From a checkpoint of a small transformer trained on Wikipedia: vocabulary 4096.
Each number is 50 + 15 x the weight over its row's rms, rounded and kept within 0 to 99. Layers, rows and columns count from 0. The size before them is the row's rms in percent of the matrix's.

# up: layer 8 MLP up, 512x160, rms 0.268, rows 189-197, columns 80-159
# down: layer 8 MLP down (transposed), 512x160, rms 0.216, rows 189-196, columns 80-159
up189 096:32 52 36 59 59 57 77 51 47 20 34 64 58 64 40 40 52 43 84 81 31 51 33 30 59 47 65 62 70 37 30 49 46 55 29 57 55 51 60 60 53 78 60 40 41 58 59 62 86 29 29 49 48 75 39 32 39 55 57 69 33 42 55 64 45 53 53 50 56 46 55 36 53 40 31 52 67 86 49 74
down189 089:77 24 51 70 49 64 64 54 63 54 61 39 38 33 66 51 61 50 55 40 65 57 42 70 60 36 48 51 64 50 55 45 45 34 45 37 67 43 39 53 51 31 39 30 56 34 29 24 54 81 56 74 73 34 28 69 50 58 55 22 44 21 71 55 54 39 61 34 51 47 55 41 50 40 84 71 81 33 75 34
up190 106:46 46 57 33 29 54 52 43 75 57 51 49 62 69 22 41 30 36 47 62 56 66 50 58 37 71 31 49 51 62 47 41 47 39 42 41 41 54 50 49 68 23 33 56 78 66 29 55 37 42 69 83 39 25 56 44 40 56 65 81 66 68 58 10 42 48 56 63 26 56 64 51 47 68 57 57 62 66 20 30
down190 104:48 60 12 40 65 79 67 48 73 35 33 25 60 71 66 63 26 41 60 43 83 44 68 63 47 58 64 39 72 60 61 41 26 57 59 37 33 56 40 30 55 47 57 35 70 46 42 38 42 50 53 53 54 28 46 68 44 45 38 39 28 60 56 63 36 49 45 53 38 65 70 43 50 34 53 59 62 63 58 23
up191 091:38 57 59 37 21 60 57 65 33 43 75 45 50 30 54 53 73 31 37 59 36 29 26 48 19 50 54 42 52 59 42 58 51 60 60 48 25 39 41 35 51 95 44 50 45 64 62 53 50 43 31 73 65 53 54 55 55 46 54 17 74 39 50 50 44 45 55 60 43 48 33 38 60 51 62 55 62 40 48 48
down191 096:70 70 36 62 28 56 48 66 78 50 40 65 40 25 47 50 47 83 59 39 70 38 81 50 41 62 59 69 48 40 36 71 37 42 53 52 67 42 72 41 49 46 36 51 62 24 19 59 41 61 79 40 59 59 85 34 69 69 49 57 36 60 49 47 81 60 51 61 54 58 38 50 59 20 66 39 42 65 47 63
up192 094:20 76 45 56 17 47 60 17 38 52 71 33 67 34 73 39 52 57 72 38 55 66 37 51 37 67 18 43 61 73 51 64 51 16 47 62 62 52 56 27 47 41 52 33 61 48 66 65 59 46 59 54 45 30 56 42 54 77 38 46 35 47 48 45 54 34 55 59 13 77 25 57 53 41 39 62 42 26 55 75
down192 091:45 35 67 57 35 46 50 42 59 74 29 00 41 46 48 40 45 31 35 55 51 15 49 48 47 36 51 23 63 56 66 32 70 55 57 54 33 54 44 36 66 46 30 37 65 77 76 32 73 31 45 42 69 42 16 23 51 44 59 42 58 35 60 61 30 47 49 49 55 54 25 43 55 49 35 62 53 40 24 63
up193 096:48 25 50 32 51 38 26 49 36 11 56 60 50 42 66 56 39 45 65 32 41 51 41 66 45 32 53 64 35 65 56 58 40 78 60 51 57 32 51 36 46 69 27 34 41 39 36 53 37 29 31 52 65 43 28 58 31 77 61 79 71 57 52 46 36 52 44 38 48 63 27 12 37 46 62 36 52 71 37 29
down193 100:60 64 48 35 56 55 50 51 47 53 80 54 21 48 38 76 39 66 58 63 31 41 28 81 40 45 32 24 14 57 55 27 54 36 38 37 46 60 63 54 23 47 34 71 54 47 73 41 45 40 67 36 56 38 33 49 28 38 19 39 33 44 43 54 48 61 57 45 65 49 39 46 09 51 20 52 44 47 73 43
up194 102:77 74 86 41 46 43 50 42 49 60 39 38 79 24 47 36 52 30 61 28 40 25 49 24 56 16 48 53 46 80 42 92 42 49 67 51 50 55 51 64 54 58 43 58 42 48 55 37 59 36 44 62 70 58 44 53 65 47 66 60 48 63 48 71 63 35 71 50 39 30 49 64 20 33 16 53 56 48 38 72
down194 106:53 22 57 39 47 54 51 35 75 63 59 82 24 62 40 44 57 17 61 59 31 63 29 64 26 57 21 61 30 32 79 34 32 49 60 30 38 63 40 50 44 33 35 48 33 42 48 57 52 60 33 46 55 25 29 60 65 54 62 66 66 27 15 71 24 46 51 61 61 35 67 40 43 62 66 73 62 44 12 73
up195 090:60 42 63 67 43 58 34 29 39 31 65 38 55 54 46 73 59 40 43 61 16 41 35 30 52 28 51 63 57 45 58 25 53 52 65 41 16 63 41 53 61 43 33 37 66 43 74 43 34 76 66 26 53 48 36 50 72 61 74 68 65 76 47 48 24 62 55 66 53 60 55 42 44 36 58 65 52 58 38 66
down195 088:80 54 64 48 53 33 39 51 49 38 15 51 45 52 37 30 47 65 69 64 59 62 45 39 70 53 43 40 80 33 65 71 29 68 45 74 70 51 46 34 50 55 32 51 61 45 52 56 49 51 55 52 70 52 24 64 65 47 40 57 50 69 39 58 70 18 48 60 58 44 58 43 85 39 69 43 26 58 69 60
up196 094:46 54 59 41 36 53 57 74 53 41 35 39 73 18 61 44 32 66 55 83 54 28 61 54 37 43 42 40 54 56 74 22 57 52 48 65 46 52 61 63 23 26 47 24 38 73 26 36 65 16 65 34 42 47 60 36 42 67 26 34 67 36 62 48 87 38 59 37 67 76 80 56 39 41 15 49 49 82 78 74
down196 103:62 49 39 53 70 62 82 42 43 58 50 53 55 72 39 53 63 67 45 49 31 35 51 39 28 72 41 53 46 55 44 75 76 39 42 35 48 73 71 54 57 36 74 42 58 71 45 39 29 84 64 82 50 39 55 37 52 42 31 22 62 55 54 54 28 32 52 43 50 62 67 42 62 60 49 75 49 46 41 48
up197 099:69 54 37 60 71 44 23 39 39 37 32 84 67 66 67 40 62 74 47 29 69 51 59 73 60 32 24 52 23 44 47 51 46 65 45 54 66 41 61 61 61 26 41 78 28 54 50 33 43 20 38 61 67 40 74 42 25 83 55 24 17 48 32 33 47 51 60 48 67 47 45 43 40 40 55 22 43 44 55 47